{"num_hidden_layers": 16, "hidden_size": 96, "num_attention_heads": 3, "num_key_value_heads": 3, "head_dim": 32, "intermediate_size": 384, "vocab_size": 16384, "hidden_act": "squared_relu", "norm": "rmsnorm", "norm_place": "pre", "norm_eps": 1e-05, "positions": "rope", "rope_theta": 10000.0, "rope_fraction": 0.75, "qk_norm": true, "attn_scale": 0.211, "bias": "none", "tie_word_embeddings": false, "parallel_block": false, "extras": ["capped logits"], "init": "uniform", "init_std_qkv": 0.0741, "init_std_o": 0.0741, "init_std_up": 0.0741, "init_std_down": 0.0, "optimizer": "muon_variant", "learning_rate": 0.00895, "lr_mult_o": 2.0, "beta1": 0.95, "lr_head": 0.00501, "max_grad_norm": 1.0, "warmup_steps": 94, "schedule": "wsd", "decay_fraction": 0.663, "decay_shape": "cos", "final_lr_fraction": 0.1, "batch_tokens": [8192, 16384, 32768], "max_seq_len": 512, "doc_mask": true, "train_tokens": 93530000, "max_steps": 5847, "dataset": "wikipedia_en"}
Each number is 500 + 40 x the weight over the matrix's rms, rounded and kept within 0 to 999. Layers, rows and columns count from 0. Numbers have three digits each.

# layer 2 attention value, 96x96, rms 0.179, rows 67-95, columns 0-95
515591458531510556516524474414472527419487446485441480503436511533510560553470509506591516480508421480444455499453539517469478567485461483547459461561466466476462513469570486435528490531526447452401520521460524485469480502572523530444488552488546600479506528509519426443484495469536581530
523579452528472450595506468579449481471541529533505541503516438576463536451464513525479534491524531432475499470521563473467487527459541536552523457508550463418466487541455416558509500460515487491540435516423516490461509471532456521495509450501507513473544506476519525499487552512507351506
585438461449490526478542530477438478503524512447522534543482454507533491479516444436438500483459566441456490469530497474551494484419484482505462505521425449510506448471467469580490494418527584512438505446504541508483483517454513474516472483488481431533522554502493513574618512487592545464
532535551510543512457560497528508511481515484438491507442479569499476499549595517429453527569496519506516573554516507428481468463511493548562502570497468515560535511459490477427479498489451430489386517519423478445482444491449503494513471564464469430512435490472428449519533547448562547434
522529505545501546500461498428560534509547567478498479417557476572507487578526503555514453487430449533511531513418530473546504536507528475582445638522461590520520433509463414527498430517496501497454472513531593471505525513542485434490542554481501550465593511479504482442477542486503518488
468478484486505431510496467509486542508503520500495559499518542579559486468515436501519477516529554583468506485471466479452532473508472442392459531528489440549548512451466450561528521500520487416560594486509506496447461568590473493402588488437492555491565498471477466513543514494521531532
558380465580437459472477505489473539467516491414483498523520563482518466433457409549559551533561517581479400500452546552626515472465484497581514475461526445477538580454531547552582510459548489437494473594503430464504426543432486522550520501495440506508506480497465487503486459542509415555
518470511557502474493586555450538447523488503516456532427482568514492511452538492492439479484542451496530488516470420429530510507469437508538487508461500534481479528475414455593494490502467511536455536547533571540488526556505500480464490524491508530409518524495572444493476483442499528526
432538539479444510467539458507534460526512497543489455556525525452511512461408470453519563513478473502449464411465579526512557601462464507521493544491461529500479517514532491482466580531561412479506541507441507494567437482484518488487499477481394507521531527458414483561571503550545539541
433457483522523496557485451474482526448504510547564560488560469483427547485465423512490537533484502434414497508576496526530532458446465580531513391573531533438485523497462539566522511562511506512464487533538487523564433561532520494438513443485554526525469510496566534537526486485440409491
605553553493549478500456525513447486559511515464478531469396543501479510501453517508540495420543521447519510485466512519564478513525523458409507552492495528479512463474489497539510461497493494529487525483438503483524572535448464442513531527539538519463505456504598496491540493466407583522
502577483539484477442487556465553440525465437538468453549511475503522470471418483482429476561513503435513500507426519532519482589503522438528421499449565535455438589528495430531472554463512549447534459535510555551510529473548472460493474499549453439515549526491468558532511477612478469529
429429596466590525497432501514536499453471424452531456474482533519497534501542489499513454539470596526556518507567513439410519480462475487491465517495490494533556486609507593415487533571492510529502523548509471501506481446552478486434440521586480440545515501424469491496515540544475466484
456488424520490542462488511515537451523465476491464506580522493524448517555542460521510507595516480551533477531521587427500560460519475597531537523459518532502522425499465515482504547531525517423462535589540512492528471580503488523501540472519512569440541506479574475431467490441529487529
443507468501577514512411522554517458523523470504453539553467518494477528468547514470499540474552483501509538576511549465476547542538467490429519472426425518506490440449549483466446479458420461506465601464475521534493462615494476472479433561565525485541489506528548527519564529506546487507
440446485456500523512491480537478522488509522551494429437546521449468537557514534514474482456493537502521533534437527462424562463444489481496508537477475554571497499546474443445500438547466489510495495591516482486516467524523472544471516533553504540520484544525470525545528571526520483602
498455503539431438479408563442524457548445498514491485461512501475454528571491544448545429482542432479502438570480460484512513573522488465568484478572505417492502492530507543428426528451473514528596552593502522543505533473508545475516483443492486568479582504508571514487538497504460541519
504532509544448510608501564547481507473579516512461549563462509542488462460488540515522574461483503518609489505547502459492472531545524502480509473420516526525447478522537533475507489523474527473505514494442481519467563443452442438496561473442500531449518474467433532516450423525526458559
425583409530487473447463565471492462480508485542528542422526527473443488484458523474481477464468462442515534452527501457506532478427556554496454479510515576485458575446433471522409519475540514570566469457458578523523517485454460513558505474518554555456478531542458489541525559437536490491
449514499516579449482520515485463554529515446492460462451466521535493456426577415556563383465504599467539522419473541536472504464474519438517508498556495393527481520530504491510509452474495508461489441557437435411525550527475493556509495505565537497540440514457474545515466471473496434501
467472519480491559484490496586530529486468542497553478481505462467464471538542536567487606523449490456473491446481453444523499493462513446477505503471526505511507477467443484533564542495486467510464495452450508537490477479393525506528524486543484401507513548482528488504502592560490479521
584402513490522508485501417586456485544527533480465476489481575559587493431490549512545516425480453471529543568507536464453478447522534456471523538473499489495515490566349523474529416431576403598588486452507484438498500461504546499508490437556508507464493513525489496507514529446438529561
655537477504554527472442585429417483490434439478568520503523472554432537523448506437514496507499559562481507577529468444449470460503540528467470522537476469529555560395503499473414572505532560461458539508545520495435462494506491479449573530502549536463575552473492527512576547573500476498
501436483438424493442537408481513459480526498502543500524457529561532495486548446519553507505482554440495564486515541522516499505485488466503501542538598524489481443575399511536547526509500494508480495484527553453479529519522488590538533395509439490465503515514396491427467500460580544448
434516502487434475441491520428489523540461465453458483464520502444459504511469530445473466545489553485525583523514520511535478535557488523535458536490541566486506504469577439465522563570527455454499501534469550558539522551528494553542537517583461563482498490491468514481433453470464569447
513482501520398483485502504457543570533456497515487518550508554567525499465481558442547473455496488521502486529527508460484460438512581537623501451440562550523487502534414501487428491510511492512583527494444490508590498421504501494555376503459518564502489509463539574520528486518463506554
426573521499556511589478491454500554514492462534520548449499478501424493532521387459492459554524520476519535481545436464455450454553573534537430493560468486505466517524432526461480471503480483449527557479512480476504499531593493433450490529533645473552472467468575559509467472502381491495
509564505488462483519642492468570462623490542546518556516502491511458453414457511456479458421541532525552448468485484487481563502516547569603538528460410454474478502445545425512409517482570494538507505505504491562549490477477569425607512550517466546538492537504546557575467496423482501523
518563491495496490503516495514541436387501426485443518425474547518504522466488501554524528534507464457565521481502451459492494510535488531520465491486527503480490559546467522479508558530487446488520549518475543476422479503548503514467492447542489489492522463471434429480419482481405505516
# layer 2 attention output (transposed), 96x96, rms 0.263, rows 67-95, columns 0-95
486537442495440466483503517581509560503495477471504519521510495439487500538525505485540413486569565422570585458511486539555575507447542533525433531494478491578499478476478529560509495470527519505562504535549415541528462567504472509545506441565604513539540537494492492487497523557453485492
504397510512532510542447496490541510521539527526494551575463573497555474502424548439525471535461439525548529468573537445506533459520537531466469490486461532556497436505535503506507497476461405513444532560507482488400429517570462408476516489466552455418483542493485436509525427534559502494
448516497483449503569496441471501537481496543482423488531460467437544557531510522515532520540473474484529452502443509480455568437508526487502479483501463498462505578543535515532536566568394446477559510512511570472500497513538494526502487570542517513519527507531474486446501456514499517576
504423482513484442532500453566449501547518549479496519545521465518478506506485451596495421461474552506462425505431485512534557517483488533480566489521503470493475465518451522480564517525474532432563532478570522570529515402529556519437494460460523595519617491550527518568461482492419440540
508520462514522440507508534518485479571454457521471513563445533462471462477450441516459506490523631501543569489503533571548551526438517476477426346458534521540474548422487436461496506550538525533511494535457530492550447446489424484505537479560499543472481389518474551489637483543582491559
526558591523510465543450512545526471457473469531454510480540490489504499569521521586444513491449530513497524432509519477505540416508567514565582523461602551473475576475574480566512496477470477535474416557466550544548536461429496511536503561538477438561536536496460503509519499527435566448
542641512470542486434452490470482441456546521536483516431500459508519562563487542501416532520509582470504552516509461460387545428472484526456470522443430566461514424507522548498484452530477485534478467422495495530614496453608521478407518469550518540484471442508519485516540512515457489492
483486505447476491517431486504517530510492522430553497522416467444421595496516490541522525522506506501463502518486498458561529480533538473470508510502530548492556447431539494465503524571496539461492465595461502477530517463477573476477585492544481512589519493483417510494550541485469495507
536525457523474495555486580634519497462531465470496555431501548578499500554544452528480477467538482470454502467520512510483451454537501527556486480532485545533462449530487519529556435477523502454588469482560565466446550536572484515492479553545516509445445502471549513486476472482481502480
534519508482475509500565527468532460500517502504473483551456459548470532504500551465496518465485453457541557511541463536439490487556431526442488564491521521542512403512534509519438465462437394490471569535420448551468526485554584432571530494490463526516430584457449516483493521545491533460
465527477477527511455452528533505466457465526479532478504489583519471442480525459475426537544510473516470517485447492488512476543476475437568519514513471534454447528470517478553494635474560493443495490546492501445467472463533540536473538527472502513581603494523416493457525520454587468498
528480477466505517513444488539471559554506521494497540391484518472523552474483476491521510516520520535453441513504567432504520524515530650473433437533393491546484397519513509505523437531559420517496465529501423426471466512441416521469506569534498521421424479459545475434533451412502555503
584491473491445460535569552482443549491495568501498517506534466486496535484531558540506569420483447510507447554497478598546491546541508481479586484569438409471463517486490536552548465363510458550474458480514488531512563523453496541511523525528432469428518465584602497528447521500541549481
527506544437475387378524508568537468463427417475490435479464445509534561479473512496495518566496503468516440478520553553495527478530563415399511440488548479520443439496537485536542435467525491532505457487515428522531524491503515455501551438454552388471442439482515515568532529502497534554
483504503477464457455497440431479396461374535453517439491477535454559486458510464514564496497454447462483485512495536543535506458545600499479431490555511471516476482473531535546522561510571506495584475483472500508451544445541476504499461553524425509482485525501414475566444488517493543504
530535459513507488638541538501511519519443477527509530524527500537496529445522553560519500534569507484604423498515465542507490441511485563521518461492561473557469478463514580449488460510596558483504457524534506505522514422542467474478541526425459520432527482563496515483518421468531530481
436509517408478548470536464555562587540477598466492472527436518520541437504521512479487476506566525510468529576541443503536514482487432461513434492481475451580493486503507461471535509508586530499429447504500373527441516468508455571525425530541449458507444447468483489563512494517452478490
527438454520566503521458460450507551552498537454510457455554530492560483467509492432453452538461521464446542468555610540485460467491524519513497479498511521478467475490525380474441453494539521476440488491556583473545522588569537525440465498451518466503500494476497436519553492488580478504
499520489443478570578539482490439558532534498480496529532407463457455446467487525508502547534468399469532443451492539503570508527531470469530434444465475510547561467498527496427588474523521520415456532491499490469483475488545500453465487503539494463510515508407482508400503469534513487475
525525405503565502537523453552482506473518524495535448528547518486501499516510565507474585448421511564500439527503477491530584571476481641522559439457503485460595527450480549513495582407469523488470464401497501517552445540487459492423530464557488483457539482468458464481495430490480540506
515456521478497471531585503479529493530464508617471530516439521523483501457530532461507543477513460564519492446436551462462434525509569509475456518496455472462515518488516471471483471506477455524553507460531546525474547481530524502489503482479526515430567545522484453536564476429485433556
507513493440581494510590578435547434429472494515482595516516482462477426508499523492503470575544472564510458461527457501548485435476477376535482529506504542464572507411578532550497600546473563459455365579483561489480474517505473501421622534454441542510491503574535511513527501507599500523
502528569501473498514404396492508610532471524505481551448484506425561461455535460563420505505558474484550469419443516530504559511512469449531557495481452451472470519559496502530551515526500374575457502569479384569568536483500519520513477526500549490645532495541502461510440415501494508498
456495540554484517549514557585529497513468472500455465523479465483478564554477535501516449511457499475496452532497517491468552486486497459500491502438451543449485531410557497572497540464487508516459494458489560543521491558432511427494546517518521461455476509508548523509587537460524516486
538513533505505530546456504682447538503528495444506478434510492502510411440470504484506504499455537500481505496468498465440493499555473498529439526515542438514409445495477528511522421490581500454482552427495456503508488454427539527502514454507474502497448496458547537477544530497507510506
517498500501538489534571535496533515430585502426455476485554524485484547505472525531421460587458549480511547525528491543636444541526416458498416473509454530551498451565503473501546495590491495436417492541532510496412506546459474491501613500462520487438451435508515494542510486470469471551
606436498484529483489533482529493459583516540496529504530536524549486431525529531501522511532466481553494501493517467551601492577500472572479484453561512469518520514580462467518478490430460474459515506562446460573440535495426540469554532484491476480522491533471450506514474526543462588550
500441506513523560498388515569544502423556521458536520494533499498576507431470441542520517550512538542486538516498545447596437443508460498469484425538571444508596493558476523472512492525449482342587482498493455474455552489532503463416541515454546438519446453367433517464458448550530497534
562481546486474501491473559527504517552513513483553543519507464475470502516513512496556497444514443495429508475516518471541500500524533523511559518517484506529526430490517513498496515464541559474437474555521454528529525518453602452465469477531495506478535568503570486515538538543526486535
# layer 2 MLP up, 384x96, rms 0.174, rows 0-4, columns 0-95
508518505472522504484446471447497508499505474464478416500470502485548514512494573438532505498459484487439487555503509422484564448545469535510474623512461524413509479500452512481468490476472428457470485460423503467510507504514493459463528449594444460539522538475444496524584548531510484487
409474546568498509476468544547540578468456519456483455501507494463471571569468487472536450451520563529445631543551523470508411447485523497485540531438486484507520463478524392544432573437491482573516400606529490492532464544489440496474490478513451507485464499457517502496446536525539550516
555496446507496501546497536595491497454495505551523460550545513470571569558553573523578460502485444479476490538430504528522445515557535530513511510456489549498490454528517477507490398534497518436568528559474555543522513542499455491504501516452576443522435536500506571481490526477466472500
517472475428435455513533530479433574433456493520459488532534426464507492505520522531547503458482526487528536509474529524547383419531532559452464492487546515468470443483488454490528486498509586502427409507450475546434522446501426500555511513461502559510504495452439526515465577518504524481
488471512509518475509553490513506507505541530530562531514520491483485488507579532412493464620569477417453474505493485504472556497483546582495503513469485545464446567553473512553436474497533499518491510531575499505559540513514558521485513549503501543455501507456444469503472503483445534489
# layer 2 MLP down (transposed), 384x96, rms 0.0794, rows 0-4, columns 0-95
515528478490514511428460514543486523533459457491485490478533476505472455458557457513504508518518567467488481523448583487530477585455511411527505511496538513483483533523495536502504467507585506554469594535482482553559496463536564470499503464524465463431553475559456512510593500460482557423
519491456486537595533469525449505494561433509465508445511407447514492465555458488422540432429491481541507590534536488478478520444491548505522448479430480481463485444544538537541488497471498536489556478516481437545481554465464505468469565505457446465537478562541501466566467525549483490465
465438519481529458545494472457543516540467387531526509463492521433473558460532438511484407508403572409529471488444477496517493445424493449512555493438518542540524465500498488599569456464519511498455522476527451487484468480568547468498470490455465509567473429434431526581485488528535497493
478528524567477581451501488512434479517469509521475512472476501510502467553502498447472555493488465500478469429536455566487507518619484442520546503485565465475505510542491597518434530451565500567552477569496469488487480473532416530532491535486458459554482489492505469557539472517461538532
562492532462482428413501507417502507508464504577500505481470458538549482489517473530501529468525496523551526455515506461558512516488542537473472459513537450444489429465431446501466523456520496480441528502471542457447485552469486466505507469529528525565479458518527502495521492551496516575